Weights of a small transformer language model.
Size: 26 layers, width 128, 2 heads of 64, MLP 512 squared ReLU, vocabulary 2048, 5.97M parameters.
Training: a variant of Adam for these matrices, 106M tokens, 7083 steps.
Each number is 500 + 40 x the weight over its row's rms, rounded and kept within 0 to 999. Layers, rows and columns count from 0. Numbers have three digits each. The size before them is the row's rms in percent of the matrix's.

# layer 15 attention value, 128x128, rms 0.18, rows 112-127, columns 0-127
084:470462527556416487515490507569487473610563473560523497455558434539469495526514552559504467474486502415437478504499553508496522450482560532510529479422577439491515474514457473506544557508521521538509470540548463470521520479468518553468485478494518513584463594479383498549561537532481524506506496536541455549503458541450450519506475495432452511549479566506483486503544490462463504509505
102:470521548492571506482554461397583509481540502465483493467508577498577495420513479541544485508511528516482502495496488471447509473486398502476469446498480452503516448498496495485398443485500474431469488476488495489550537468481559492521522506458571518492542476489476531483487498423485528532504447454447484500530495529535456446472531551473569503476519487548613549586494380458499491529495
096:482465506462525509511502490416492460462502524459504510493473534520503611459550533452524467503428483510518425493491546495490483492465473551497560464546457580503532458450458399526431475533488505547500493542489514510473515466572465470518521496506552450491503425493454493525476458533496451573528604483480451457536482357488557517527518472551529504470578459446514469481450496458481520475506
188:523505503508488543513580455438521541473498449479516524499442569498489530497540490493506519537517560501524576434425508497513499463557522468463478449427488473552478524456564505529464429464474516459473428463431541450476488419451486515541547479459547488457554481538436492537504515470486482484486446487530545506532517501471477516478537636526516462441474592500555486522510458423555535479449
096:514443535515548514549503501509490512558496477538492552524530501458509504477417429594454525501501383394464491465482541476512503521454529488549538517435507520466572478561407564461489564520620388542475473612515497544507550482460499498520522477500480499509503546469515456549491514500454497485490540494548515505483464489506472487525488483541514436500516533538529477469574509498510530511501
093:404460522488489512523480519480527469548481444500498485439441532494468434493557497545458462445524500527487513522474494455536502479538502509453475528414496450482475512477525476511537478538494401498483498427452504448556437561482614533521492461474540507581495552580469499567500507593513536419480445475497572507543491511534432490463536580424535543523464518533514497500510481464481464507474
095:434505506500499515503490464439510498489525466498494498417509580507448512468497512488441479455469519538493461537448509433503518469611521537461436503443581495507482497511535463498456444500462460486460484465415531451535420523466489516580420505414485484513455529535408529463516539596552489487520505477507495475565435520510462511480553567484506566476532490495458494537519470430498495546443
085:382390503472533547500516477505507560571500452498458503517461513498434495451553504566517497481486517473528524473496530472499466463494473524471566514520531517491499459504471490494529521562535401462503501408471477469525446552513608471507488441488477522513477501541513473582438429551522549465472488498485461526493495430514452512524510502405556527460493538467547476494488482475488459462389
098:424508514486527520523504452486518530507508438514478436441486539516463415500443490577496525484477558453516478499404499466538584499514456495509486439457520480496506447550543497460483502524453436497469481468463467464566532473423520494499441453475512546484511580519454488486480507514465511463509471486527506481508493628497409494574542537509470545458523577495526499504471391435468476520446
099:560519459492410491524501530574448488513482479555505556563483421495511525523494494457456554500461437485443510523528533534532427517456542507547526508502470461479476595487412535500517547501563486565474481609513501526415528471491488515455497517508510468507516477516508477501461460496494429491512522515558548510487532406478525521542515477521486421552460488480399492417523526570530497487560
101:600537447521489489460501521569449457462454503499505505566464438472489515552502476407496537521487465456525523504527516600533450551508565459530554536524473517481479577529502495490602499502522574541558499492539498526432498481523446481463526531617435534480494461467535492471483499491471459477510532544515496504446532487502535521518488451531395450557471481470434481456497555524519529468535
104:486481493463471510528476469588475515455460534513494479516433507440435539504550417457465520527511481579516475484544475553544416535523514481505428580529509531488511536505435536476562496517545469477541518454507521516435420555509561508542519563612420525501513447524552464467468494482497476432458475496519576474487506473535474535518527463535515450530505455466449507479444483563574482525509
090:481518511504567516495528497422584574489557519437527522440524589453499458478544456540514461471560517520483517453478423479452496489472446494440467537515463462511533454487512511485468488488485399427473510410505500485563496504502553521529522491441582503500526514523501536539486516488511572529496430472474543581543447523522486480495504511461514516477517545556619532586493529454485493509455
097:419454547532514503538514450577455595516527505522465437486556484575433459505456491507549491533496577497579481488487533518543508464495493464521466525548573493521561459532498495500522540512434560489552522490528466477523495508498503462470497443541475530488493528523523468403478501491501528439496496521530461444504551549498467497589503446479424533464478467436557471499442414459473479451413
102:548492440464539511485507513523465509510498461511490538539451514509585477469480461527473500523602525517519560481434456456464568577554476449442555478467430540510482512457488527477540509485547469459503519443528508521575522507437534504598532497481403457498498549466566517525450464484526523545480464506447551587454451541537495477499524506533492461470488563576569520507529585513516505536488
106:435480531448503458472504515482471495537528524502494480534536516483545569465545520480491479532484548574508520476610499485533482496507496509485482516525487500526393463482393457537451530468495569491470533533473466551486462523555587499534552548458482482465538449536554493540519478430500470473451504460441537501439511390517543475504489484495617504473544476473494484506480396536541530444495
# layer 15 attention output (transposed), 128x128, rms 0.217, rows 112-127, columns 0-127
091:522484535514524565493473476544450437515488480520418551473476600447419514422453508497597461482498515522491455499501525505497528462474533519469480442556477467497462505514520506493456537456490469481501562508450428478482556535462486493474428496460458487502484448496512515505481458521518421480534513501493420438553458431546559446419491497527505500498501509604479559513528493585546518465579
083:489528475502523481461535555446514540451450560484552472574517459542519580552474507496431512573470517469500512518519510482538515513451510472461534542499411508475478557535544506505499520479493535574541396495445473496512526452481539477566509468516474523395537528522485504506495493474504455508449466479432484461461517501527445489495517472560515412593460501519479453464536453567613507551539
092:464536503502452473538530513445497531528485516530436497493571544496588527545524540502516551433507600496472508537557496431523527576488428478500544476487502478468417480511459456461561466500513482548579514458516481537505470532536514507537506559485454531539604527477516517534448575522563440454460451510533556531490494573487447462526542554467521449476517513478563517527467495467423520546491
030:468560470502546566498524538505525494427505511483438430513524489505536498457499435524430446510556501520541503469533492458549511510452459531491537603476453502492521503511508484513442538566499520506510348566440537461502515500517455526481469452481454428504506566498511545491382488456569533525478496479464476476497491515457521493533517404493500494557425460538485498513498487485571441526486
108:477491541504487530481442447537500444496427458515478558492444509535460460467451526473536470505438474532509478574515522470524593590582514466532467512558453457457446497445489476488477527481523471498429481440511484466491557555448500489414437492487467559455514417486513487578526486488555552479469516503485500499428514481545516433493526481497550436491467549568526568524546567549504522485520
092:504470465509515534442488523493492511485504515521511468514519472552425605479469488515528470534476471481508461490532548497524563513476536530524481513514477520475564539551560469527497541444490488564471505545440495492449578496471468445494503418552423433470447509490502495572485557514468462534494533550497436412492551415519472580530451504539480522519467505507455447449525458619519464492585
097:491529462516466488507529567483489495504500527539451465565578471538558607485497517545543534451472460536474508490542517440521512420456520469523504500483436523525530565506560471495459510477518507572457485557446480537435553466489494444521568494553462455451466480519496512498457584478490441553464511562527449432501484464474489561505484484525550488432507468458499510405524418577537467523525
091:422488455495461553458515484520475483531497491562513462514507488479443580574483483433557463556527497468466486500550563449524537536478526471504519503545488482446478545478535472480536478480459486544499511502491481474436556521517520511459513449552431441487521586500533524580538595539538469480510505536502460479512563407536427535569483511517422488535501514550512496480526478632480524501553
088:487504495516491526470539522473476493469486498489461498551466445441479571531511509549509514551500446502447564489553496434523514473496545471464475541551439475507497550433558516482417550489498483568459421569404513552473544490445486475485457468530501461471484497560495510517511503458536456493516571500456453424462458460494496521521505430551477434498464526502454520434563447585548480574568
101:493501544474520540539496424543515459508527467473489575427510536491456438483502488482524470460473515478538440546510476542469522560569545520550448441499528507464539473499445470494498492443478451461479469510552513464480520536476471522446409561433492517560511429456549490515412478490465556484493497506532535557492483543494535493483456527397493534456510547531548555510435568422449478426448
101:508502500468532503529488453542507503503550477482506503436472547441491393488529469479483486441543500523507475493444479533488484517573481532524475438487586484509509405472446516507533450569481460432505529521554583482534457524525467573470469554461560535588482523486493480481486471505460596491547487475544536563535496527466570487514521527444494559452505503489529524544449558392457511477454
110:465500446456461485513490446552489568490515464497585473427490465502520458527512518466490500514491469452498478531497463501479499541572500490533481456526542522507555473486453478565513420527484488503451525503502533509513431519551479551507489508510589493538438522478473509495491518526465617553505478546517540560519586467481514568530502536487530596535531525450533480452459552444415483447375
088:498490454481517494450503554490512527457476545505557470559501435558487570508474457519479519555489502508532477520507539524511509499439487490451569537490478507502536550531566511489531530474513562546501426477514486510561524495469516471539547399547448500371467543560491514533560512466523452531446491501434476464459534449528417517521476487512500459564468451541460442489543474597581517533561
105:438505516489454526461545495505440484533484430507462471494479506382489477535554497491533525574591464455445587412551428432478438411491540507461468512525505487497502492478455522506451475534474529493477569540428514511542438465554514567503494542522521469544509599560464525496521457525536521503558513527469471506491506501503529524554529493586496492515550522492529544507500473465448504548456
111:528471488513516497502495442528509509478530510497559482545480460516535465451449471512472463589471482571472485499425564555516538533496460450540505589492544493450494550392544542522477494535538493503482474468561529505447514544496540473540472437558519511459483480487528474497600569419497564544408521503511488498528516507539426540501484453500436498517514464527421528491544531574574498519554
119:470502495540483488531494506448526549490446502572565457447535532546509466576495581477485487509498573449448455472533465523458497545489465510560551526495520532503458532525480528582542433484500530498555494438499468404511443478518538526553522569508529503509574526420484519488503532554510510518498494496512577532543585529491474513509477502502446559564546581480557495531510539473414479462424
# layer 15 MLP up, 512x128, rms 0.185, rows 0-38, columns 0-127
105:540536496489542513474519502542493459504416537512476473484513489443487462524553499514549602468528489479541535543503509482517519490588456563418483444489481503508435527474528517527476495480497566495444452482541594510480444476475465534435472482481440495457540534508474516517538506503539524537521522499515467495479473506429476521607538525600522393452449531456499542623466524495533534483511
121:414533458466489533557507454482514491487491496431484555479482517414569475503588470459454619499499555477522483455457553502451475527541573472445527489488503467534504534440519407514456488546496528493390489456527545484435478501453492491439494536479536461486576519515492511548498483519512466520458505563487539525528487449431488530511582515483490416490484519545508502531485507490534575542534
053:491463559467488532502542454482513484528522553473551532479465524462548478526505577423498537574526525502522556481488508485457484456522509466480470484432493440488487548441506445513494445508451582478448494441458501441501521489448467445543583395434557545481501513531449484481503454444533472590461422495520515544488528467473501510513490556514559489439419509439543477509545453460527519445514
049:504471533492530563535519508478476570512512515416522558469496495473513487527512487505427509561525489510551537465494575541492523445545550440478482520488466483532469541447564453555512447430457550473482470449491549486549452522450454465514501492477556538485526455508496477481607465476471478521403460459511489567467544512439526479470536525449508448478411538469504420556492484458585546450503
045:451476521443489524490551494535518475490514552450538529415476477509482484537525510477522519542547522473558495467485557544448527467550545504461478483460499510540460507419501465563517460414505498472469460432493511433534448467425490476495513469488525540486543484513443488502501467462467477570431472483553515506451499488466526587490548539506465465497415557490558454570515488436567580383486
117:455498459451459481506478564467507431484537535485512508478544447519508480624503588474554516462504489491555511520531543451481493459545527495536537500461511461511465624531574468502446472476510511513486429479472545504624486462512463479450471482445545523474498484502443477570502524474488501525511515448520449475462525440449478546478563504545498495513388542482549474548556536513513510458525
039:509479553457529579515571513493499490508496576462566532492473553451509499468485498523456486530580548490530533436488516519445545499555526454485429462410485504558500553395535499536499484453489493457462441442508529495539486451500431511492516483465515492481557451535453453523556481445486482564494478516529448521454555508488530476470565553553537445453399489468552464556485476468556536487486
042:485452547475494599546564509469507471508538549463522497467541530474483437511548534469477564555534502486547568495474557510468534475571557468452480462409443441538470532490505492535473470432440533487467486471443516454562476483432491504520521458475542552488532485512464414545559445470528442550461419465527446558496509456513520507461506514538508467467502540490544460597503495464552510475526
123:515495545524472561560606456465505488555512500523475572393496518504441468544497498513591529536466554434540480484559516480509449474525515436503473476530524403471480540502485517545500449467490479489430394559498485557528479483467476501549542519480507487484543549525423501487499560418500546528520524480483467441535503502467483583488448555503494528504489494492576499529511553528575489478529
038:532469479479486557542561470501452453517482566470511555488491560447535467528530471456492539560522536525512516470528504501448515506521502504442470471431462463501508512461531446543476434533414540451450440505490492427512441457447464444513511502488519543500595500497462422492495418471431433523484463475588464533535520453511556545427531538544468512462485563419530489555499458469521531478497
099:499491507448407489521504497537494534480582487513492492447511547411406404526534505463448518529499498497587478464405475555467486497466522523474465490517529456562486498483506464469550514529448534485447505459493464506501517563515523452451432450476453570495500525479433482493463459514465552509451384436565514531487494509548509460518551490471462475520438557483489489468527511496568494445548
042:516469521479484555534534517460481485565523463427523523410464536462507501503509479493486488533513515471511551449486509566475553458557476451423445490446459479513451509439498498534521525507482517458450469398426542494522518442457451467535507495422579501448475482555503450483531475508495437540457433540532448527533522421472498539518558538533508495485463490444516469544528463432587539422484
108:488451505504475584491500472542520529517495526475490559394552500482438487600480533496490578506553489460408477448465477530406486447494473497424514552394516481504521517467463451511501504432410560452567509505474536508491521539454504448504501516508458567513472515486479497548530543490512495497498425421545451488529509480520518554474526585490464526487464460488546496488479491508476527521421
034:504465559465540541537480467492478486513524514447580506461490578501502485523498484487492520615506499549522523450469543555455514475523516438488434470471395526541432514459517473518493457462440511522495473507486577463500534512440506477549557471475499580463545526530484506522595533485475468529445486520508495516520563485499534577480565550480563492491440489413565428506524496454576535484529
122:467473539508509503472491461531454518501492543506509552504483448439508527582583503525527519483483516489481525454519465476449458425544479531477497437477531365534529458440567461535518477513481567399484507449461588515568454469459520427536481469456459524482489474490522529457509498497504440515491492468526445519502451435451589534519560500503532468453547513478506422502587494472477476471503
099:449492552498556526507563498514471455516438487455522534538518473558557484503478518552446478504528505526467491500596591549463427570559476464518447564470440508513457478481499457527498451400478513510540514518517475514436554468457469374513434517447492528496575448490521533506441516490464481504503472522538447508510594514526535452448485483505588490496505456448549462501511489511521499501533
118:478510514454459607508497507539433435556462478506506480480504535530517437564457516514547520492516515475453543479555564471481575508509503440485520424443446542496441549490573486458460455451454545521446485511435462522448443432420546500581530536488479509516492507519514506510442468389530467568459505475525502510436518488484460538471553518513557483522467548507563531515535520547544501503495
104:514496474514498580540526565395457442541480502533496549448503517517528465512473553446506495518421467469447490486504602521513509543524503415412470442473495515500515523502500523557545507494439521532405454445554494522505523543511438491503550467468495550522499396536513502562485522491562448455532508557511458521463482536510457514480458539508525505498516601483497509512582570524514535502540
125:489494512463492556508575485531485462528464479509526517496447524541572519495482484510542460553466516480551514489502496523463487477588574402444493512442391412476447461479527529498486523512515546552523487497473541441557460498495476531543530476511503631443481420588543504513573454473492477546455479496493497511540566482522478584487554481523531495517507488506476443508548551527566503502517
087:531517430464509560479553523444561438594430598556504481488458492580454505529494483435578391492493463468460447493499505577507509573406441495499542454469515471477503484521465457561522509493506534550488487491509442539488547497499475490529498492477536485445473502498500495587477483517519504479528514556543504454484556431514505523510483529490457506491476506490517471411565549537508534505573
121:485478519500433537463509484438521571494476488523500523449497546480498493474569514433562503487486448532559539411446472508433542419460609469510496515464405503487493549472531491512531526512470508482487479446559535466541505510527445459510557405524479512476557495490490348488508497483526507484511462539503483526463445526475537513470522533483501509478510515516505522560568505462526601489437
040:525480547467508595551539462469517477505595575467531596417525535464561499541551548496527458579539453497513549483473558545486537454483515494471500471472461459555520552465497473504484457464468480493495479414509517450509450475444506470530498522472541495477556460531506484532575477462543446504490402483551499518453523479505515532526514571538491475437464521465567430534464506476565527470528
103:434431484391486486465476464540487510589571583493547476510570525509512505528595512440488429475542511521545554499452527507425517525475482517439485536479487434502567554462482456510534472479439520542529512502516557529515522523433489392514494484519446514514458471535453481534562457471432516463529494555536445498563561485525465456567535502488509444512490472500512462525491470496499543486483
046:493519546506511597525497477556499485531510545495567585454481487492526479551588536495498493538483502540495540469524529532419533428534538456495488501472444472491498540426480450492501471447433502516423479441462564493562474445484452471535493485445508569480570515537465510494558447538520489550495445559578482545527497527484524517498536600487504507430453479454583475532543503449519459487495
122:525441472504456515550502482480491497495567513462499527480472599500523489483504552505519617498486454510499538480464535491514530494492475462511512458400456490506534562486516488589420530528524489427449487478484494502498485475396498495561579533475476482498524455488446462485495501508508502586511470482505492538492526438489459464354561592504560491449471485494483528500477477441520514474423
041:521486554427528510573593442487509473515555558420544525457459576499495472561478512511474529526510502516511544432505560558478531461573541479403512469448486452522532541482531454525465469463500550468483444471483535449490488511472462457526476447466534504501526483537459478504528462466453395508457452477556491514479543497440518489512580498514523497490459517418541494507519481470555546400475
122:483489505476443482566520521470440531545493521466527525529443526515496543500542472503440500470486475518546494508436616488533467531529494503535491475468513475434492450435467502484430454468487474464418494522426564509576483509509508537516497473544492598480518424570490523444511525508487484541502409466541513504486508450457540464457484631518588492481409501488532465542511552460506501510485
049:464479523462495536486553477475485535543556555463557557447525525477512513550588534475504530548488482530524533467512508528460520449523500468467474508456515497522483506426559424463458485453443511511470473441435565458551483485420457533508521486465508534460540482565409424554538454492450491527446420477554540523479520422503527539513552563507496453493445507505485424492504467474585493438476
108:508492432549452530477497485551479486479411451471564590519417552503560470482543546449485479529537466548509510532526482553515499478482559524511526479459497483560491512499568599467468498426467478565503503439482469539573470475532452509515453462502508504542505483484404480467462533543454434520503512510534472490426501502412552466546521467562476486467508553477523477520528476401498486513439
123:481452466546450571453514499479471547492520518530542580522438550486505491553604472470513504507504466494536591473466501493427463536482557518508557453490509386486511480501534472472526479454488489395469501537468521475541496520503424523477519525434464533470558445573505465484486456470560417474528526385488439515516508445520547488492541524544497511518519513468568491491544528456511468530496
124:477487553492546516529579500473462445503459505455544565496496542527527454541501491457591507544564574522559514513546491474445458501527496478477504491483546480550518548505534533508472468469545543496497464527546544535497486530487528498512530530523460517427534387543470508543507451443473482554429490458473519507441482515536545482439516517549579412496389478508602502548516524534530517519563
054:438491505449511563500516523501486462502480588423527471463527514445495501530515509493520592559573484495540528484483534561451538440546509486443453507481500463559448534485508461576512470552457506550456488455492549448514506446461491453519492456435526563449521494526551448485569421494443491517440440462585492497513531488452539530507478564521526461459456498473557460542517437469559522449508
111:490560495470520602521543487525485516512497520540548495478445553484499498506537534464558488507504470491529449509474489513472560510452476475515491391490469452426573500544464522530492504392475540456526522507540472488519420492495507485463577472413612481473520501571540559499497465472500454484436489501495496467501545515513590509432478473480561547455519491459576466478486560504515565443520
055:484507543473511605528556523477479478469526575440568505451538507494490442536563493491510506559465510470539502454494477527473537456511499423451493486476473504531484563455521488522545442459461548507476444505435466467543452486465537484532569502441514499481505500501516455514551432484516432562444378465529478515529571467510505603518571507512471491509512511462510449570572532495566532477484
038:527467499466516498510572505444467471499499535441580594443522590486499489518524527441536527584505527498520553471459546535428501485563518466492409522436521496549522559397540467521490473455481500441482510504489540475514462468531461489511507496500495555448521520545483445502512451474455433497460436477569490513518521465456469536452559539526497426461445523443517423515498441467533508468454
112:480476546467520486534529514557500518456559508510516524511537536462463519487618550503485534515486519492513546534533542498473504470544502475540381446535407425501423526458469500582501485540598509466541487477490504423534428486416484534493496470469574418531471508563523475497537434519548478528461484495503455568547531505441503520525493560509444517502467501503451518481522471439483492473545
125:533474507470474520565521483479554468504557489471548612492512491458554474508564478509566457515512551523603528502457437476517539501523545492492516516501510523569425522500551401574458457488492465467495406468466518516590544506504519523567468519422497533462572513471513473461494523446546530468442521443486502517449560521488476535449475583466495499473490557510487482512562463488523525497541
045:455435559440482544546518470495478511482560542484533488445504517454494479516541515442538502568506541460592530470445532567508573491488578433474476456445457456529453567464527426506523507450450520457464482459436546433494513450433532489521554473478547569466495478506466476476534442481463513523421428497526515494507566510489520543470549533506526481519447524451514467539521485457557543459538
041:508453508454507557580553484482561502500487531481527488456554528468532500554529510473499586524522502526535490425487510561442558448533472480417440467493457466530451541416515480560526506490485498444510425475474463532500444434461395422515503464490555500505528511457426466487539514470443539489451445458534519518493530502482541547487542557514524461481486523472517431556485503500593501449464
# layer 15 MLP down (transposed), 512x128, rms 0.17, rows 0-37, columns 0-127
110:493533506472490563510549487511520558538498538572426450559506507479463488533471472482455452488477490456498447513492539477520493445466501445447567525507516343564533436549521505476517474496543501521503586528539455481487474553549496447468504405462506470502501534645469503538445485527469507496444501568483502539460543489536507543502486447535502483473535541469510510440459498499467532497552
122:483507424552479455418453466475487506485505466433523436542514419444600581402523524480465492505496516485572502486449486516467493505517413524496507493549467491541446510482503517508501556516499558528536543473438450516527511571493490588559486572411465489461529477492518494406467496481523531467488489521420449515482460505572523490520492482524475559517492462514538448481555506528541479504447
043:486517504561546484487490562493491557461508523543529517508498461498523435443423463484452546529440551537489494504444508469516494548484519499479581471517542480374534499435511600540467462473483472491531500475538511508473512489542459429495533542468507465463513458464512545521461452456516502458502509473449543468552475423495504515509475586444438494581549538467419475548531498462505418559554
045:491568567458579595444541521471539522493484492582412474546565531478533550445503465519463467448457488486422484552493531482526469468498521529451533510497498525502545438548544556518458522524541479544453478562496479504508445502505504484551433448531477437433485474557440517554496550512510509528479560445454500468504520502586504464490533472539497434540514494494475582442487472448443507539502
034:435529490490477551523542479411511489536483520607528460502593488569500527474470494512538520500526525484496492538518477465411550544493577447503506559506464445530511464583576546574441474460496496558471479489539518512526468509489481491524558469463559602551538426545557503520518541427472442485455458534501519496526452489480459531471509465492455509499543525517456540440438495495526528501547
116:482557552461460546512551434473506473443581506527495435560542458498511592516477561524529531475491427574464523483518492425522524476487498477581533544523561471463441501503483486487439470496451509562532470599473468495509588467463500518439474540506531458496476522484482528454386485501532496534520577480545497500488495520486526439507400448577541489511482493506497505523458487523465468480480
024:536584524531540461450524582544449473519489462476456555560518418556565529552497499457437492531533479507495488568504546470561512565544508565518434537498538499557458476538427550479526484516544481501580505487445473525555492494504543466487512470529460439533501478443503474512508527529535557528468623462502504497515488528440457461498441528528515426479501447505520573540466510481458465498547
033:520504464472524470464563546519548526541505538419458541460442494458460509546449459444576351496441502525526485503553463488492467500529429558463546511529509508499516512564490477480432500504528537464551532502503447535481514542532511511512551507481487501442512397513451573512489500461552434518440530481481468509486607530558542461536547491496519471500469480533524492513424501527512470476575
126:490451483580514547499563450434493565631496521558489445485466462572499466517464435485448519447456496513507484520525478487524483499519453444580517486489502535451501472521505477524534481541582545514530499500483548499444476483567441515522560510561483417542481534453576498509547516563533517459621558472498550457518477507457525493543493490484496473529488517487494568523476497537440468465463
023:480561477555535458471409467499487435403527454482502473513460515500498484482470493529506506451493453470518453486466469523527421497455523562526453491562485573471552495516500508459527604472518540520577512561515437486406483547506461528405496536520447480556473541464550482424481484481485486551485507499541558515514554527501510498538477483475497533567479422579446501446489524567474474511521
102:548484495520470481483461523487502564506540518497515487460543495460449638550490498467568492497477421495441474501601488520582507515487464481570573554478550476476506495519497526469534489507479509551468555449471536497498531568540489538441575481448567471492535519466510499474540425511487464489562542510462521545441570483545515497484483501503547441572401483522518451527468522564485512444508
034:492468525457542530500438520524541469510490541521411434478441516447473487524527497507401520487509530481533516563499455532434469545483450494460495562493534527384446470515431473486520516466460505445496538509465516563501479515523447521539478470556450488511572567521408486471504468481542558520473568490504565468474569484502475515543410486560445466488415562465520505533512507470497516518453
110:469484500445506508465469441491518486505557563520491535581487504498520581455485491540503525459491478438439489521441408498463448469495468470509545458551540574444477512554454422537510478484523473417499565592552523442497536571524504537504505557517453494461481486486519520495471496572511447543492444475499525471486583500505463474482438540527478552448528534515489464482500466587466559432555
022:514490446497507498497452477567546498440496538470519482496520501412500457494468451555543551512460508461488470428531450514475502498453466506501529545554517537498475459598473569510466530496472456506572529575555478579463483577472516490395486520515541472512465535466511503498457509525517506433572514447531522478504525502532498456558407499493508535562562444530424485605494523556472531480507
116:506510479477477482447498534517450477558491510504445503583594472517552493480605508479579568537529557474498515411501447506480424494514524455506483448485533461487524454500455465501581461498574498513577456557542529478487499452433547449459565482433546538488557479418561449513487502497554452543448532490513495470551505508542471510509515514520490499517406500457550513518542532486523464511480
104:478515492425560474517421549563464499513461527488547494509522449455515404481496517429447429496503553550486484428456491518567469472451449485496548446506505435508469526461521522537528531500518520474480473433512572530479529480418518443481421481427523576454543480452512507564465537481480469490525488528467479581428517476500535524477500464521444535432528529504559462557530445494525493553524
117:459517472419523527432505568487527511417431505500482475495493496384481536506459456555532452494501490458488524504551516488505404519481577568468480523478452516513544459471567530513482466566442546471520534517517498485518565449494497522452537555530524473473497505510547504593465416436482488466417523516513516481526532510567483526553456512445553470578453542516504470441446505490530505461484
106:456494467531502428491435566486446456513469460469475501486440439440455482533515471474535521500482516493484447461409567444485459448527513435444473441500503528505501480470500541471551548561486509513466489480452519411534487494473511495480567494494431476433498528507548524523525549466481439513443481501543488515586482541527463511510537437538535415593514440552469476549549476494503583438510
110:505515562537458458507541554546498490439468464481508514466505487460511554406515493488512535557504563533545489562602494485490467492530507517485582511540558494457493458527449531567506443468536478523518525480431531471442436467525553460487502515528474555444461470531520559554532527508500502505508581507500524435535599473525523511408450468579566519466588438500474509513485541481526532516483
095:507480525505504493500481500536483551434508469458456458493468502440478452451499517561477609516509475552520582498484506465492453406543509491479412567495495503494459566504521522511454551544533449370488567528455588499508510466478539480487487485522504537483476455530527506494547508474531520528464441446478477499492447561473413461525536502443534462491432504487515519599450491436480479545474
112:530519561517535499512561481474505504505609444515481499479528446460433503519579507476502526509438544582482542450509443511474513608457496441552508526571491443449520469525545507477501517525506454463543481498437502494506546453452575441465466518506514568551503530490590499456493536461500575423438492561537435543466515523540475456515446525489430542461520516516468518470490499510484535520460
029:453526507441419449564473432537507523493570546517502411528527488573516494476535565497476499543514539456498478531428473539462444488430547481488502487460450496481471513538518469529548458502454540493458513519584492561497541516544517544502451506522502441476570477473481553521449514511480443445477529476471497419475512488499427537515566449551582500539511584464467508506441445509449542561509
100:532473460589471477530397535448484512404450519486562456468508449561571570504441575464470496494518448534558549456508506477504486526486495498530520501541514478522472493476423580473455546478474498458524624506516514564484503523482479581507478469522490470479560546414472477499492429522535461472481537453472507489522527473451530460487500517501541525473466520505477540530473527531460416558520
032:488472512436549476481550498463574458521526480513480555543496558464523454534536524472510537486561502546516474491570528498519487465486453569493484528468520467507456574505440511489451488476459459442465526484548536544441507504499450442469579524404527512473522512536525460547523599463466515450519510510493447521483485524414517521458547487532484486442430492541552474566432416482587513530434
116:483506488527509527468499429391508508454519496569436560534557521462521525407427440512493486469470548506513427549441522471529509544524477516562458525458460490512557476489538524483436557516567459486515521461524527490500487531465533461522473520384469559559460508452481523465499463554467470537539483456486528483567468507498525483514524483484563531463472473554548551530449507560466413539549
030:475488505460546564474553445546499489511526501472520523570546521466514537449522469554512507540423507525468519585466499513532431480418492591566518485520446493498434455525466541457503534520500496497482442572434467545456564530426546540506527475473422459488470534477505568513512490480533531526501561516465518511517523480505490501541489425518528417557572534485458553448510521497447512533597
119:528493500498526504466456462430510455555439434513560495547491514481440547496533550554587478521516487566545575442495491465506483502503502554483501506450459513498457526433486538496539497550505403503505506468512572600591517467452510527534466531536497525548493554580475537524501401483459446503535466491512489485533528551541549503513536539535521495571555446539530493458547493460447458457466
040:517537543544530512539524546472519471456517530518459482487477451450548505490470482557511502497469547475390403465441509480451466423470497530467530549494541520535531490512443518436546488452458500423419554561499458528441474479499528450470475516484506516586474498476570466441506494435472480488494476556476434535501516565521406528526501443442481511436520444521525520493409523520510457524527
112:466540449542527499549505531467525498491523524509505537457498434474481463416495508511478504512486478510534484505552505496464487460485489435439466431555517459488541459566419535534518506394494484539469467474454498519490509589559517558428501502590458561541445570529453555503455521532466520506528513502450397456498596485501498449502480529497424546540508496459499475580480534481485474431508
121:540478491444482500515404477509457471462553445468473513483486537501497502516499424533454539514480564565499571529546420542551423527464462599504448470491468482529540452497418481525426545495487510508542469519460504469529484552468496550527523474484460534529566499460499482494476467483510434495529498443415514459480556490487536484506478572488510484566561507406412502524502492478485471491595
119:455563540502491394485527420477491488467557428508471537492474519541486463442508498455481406500516512455511458497587490451465419531464450525520459532490490483439508533480466521499531461470576529521536464503456428481467513480522502515517493470532446451480493505456495486461439533456578522449425575471505501489519453549545425514485498529472523423501430479586545508526557548522449503477507
048:520504549397478513446532489495617527449477486531511490443543504500499502486467475510503472494406486451518499570573524461487465558558520462551533508557493454479497479521511482429532521513464579588441500473503457526464502504435509512519547531489474501520487456493454520510512482558508541521526523508448476564469464547589450474523512388468548502504489476471471532567478542387488479516482
113:486541523467518495491468493528509529496497474516491570499491484476486532489434501515456518385559493515525565431386494428460507531486532469450482488532468430485481557511468478547444529497566523595565510494515565553549503409562509540549485499440485476520514475512516503499464531571499499615517496474451462469509523559461522527538540487430502514457530453482470540486431479484545460478550
051:509503526494555401429509516564552504569518557502506513405550443470533490534446487479485472492491494492509501538560500491479495537530469526498538537543517497502500515494500521507465527509536514517473475546475554600501487576466488562483550514415449504455523525521465636515502492507461601537459534559492500449537571461476454469470465460566517562509540408462473527481532506504473545474520
032:501502560523473463535452460533450543537499539486438525512491511493562491457452470549533553421484425541549496475547497468530475466490541516586470440502498537453480443460521533449522545503565462559469570488471486469496517496538613457529470584594491452470486488463425539457525548466483523557499471487522556482552512530544444436472513522466598504473538475497477510521472494465499458530529
118:484484458554527434476468536544477533531417429583470528508486489512421496510573517466487488552524486441409508477521489505521480443515516502496477489522495566448474507470521550432556440546486604510503430526499435509525515480508510443501455453475463523471462489518478510509473561561462591475495498484465521496458520498511537535579460516460458485406423442503557452499471515457542468548524
111:455483509439523478470530470451418493507486470497464504517554581445494489482419507514494565463511522410554460499496517427509528498555472503482542479478515498501495506536441522542455408455464454542547548494508460443495513487532473533518468447518447465520502491452513490516454474544566468485473385518569582499446563550502577438509489581478511477523425517531543571534484479538491527510523
042:496611454554511511518473512452482470439441509542421520415400528542442559515545532530525557481421496401539516555514439524523476507489536513501504513506505425572540492536472516488506486452542441536502513494511547524505535506463526516489540502526518537519488497452445601539449547504506441512584474527509544475496503489463499504545469478491477521464490483459503442412529555500529437453513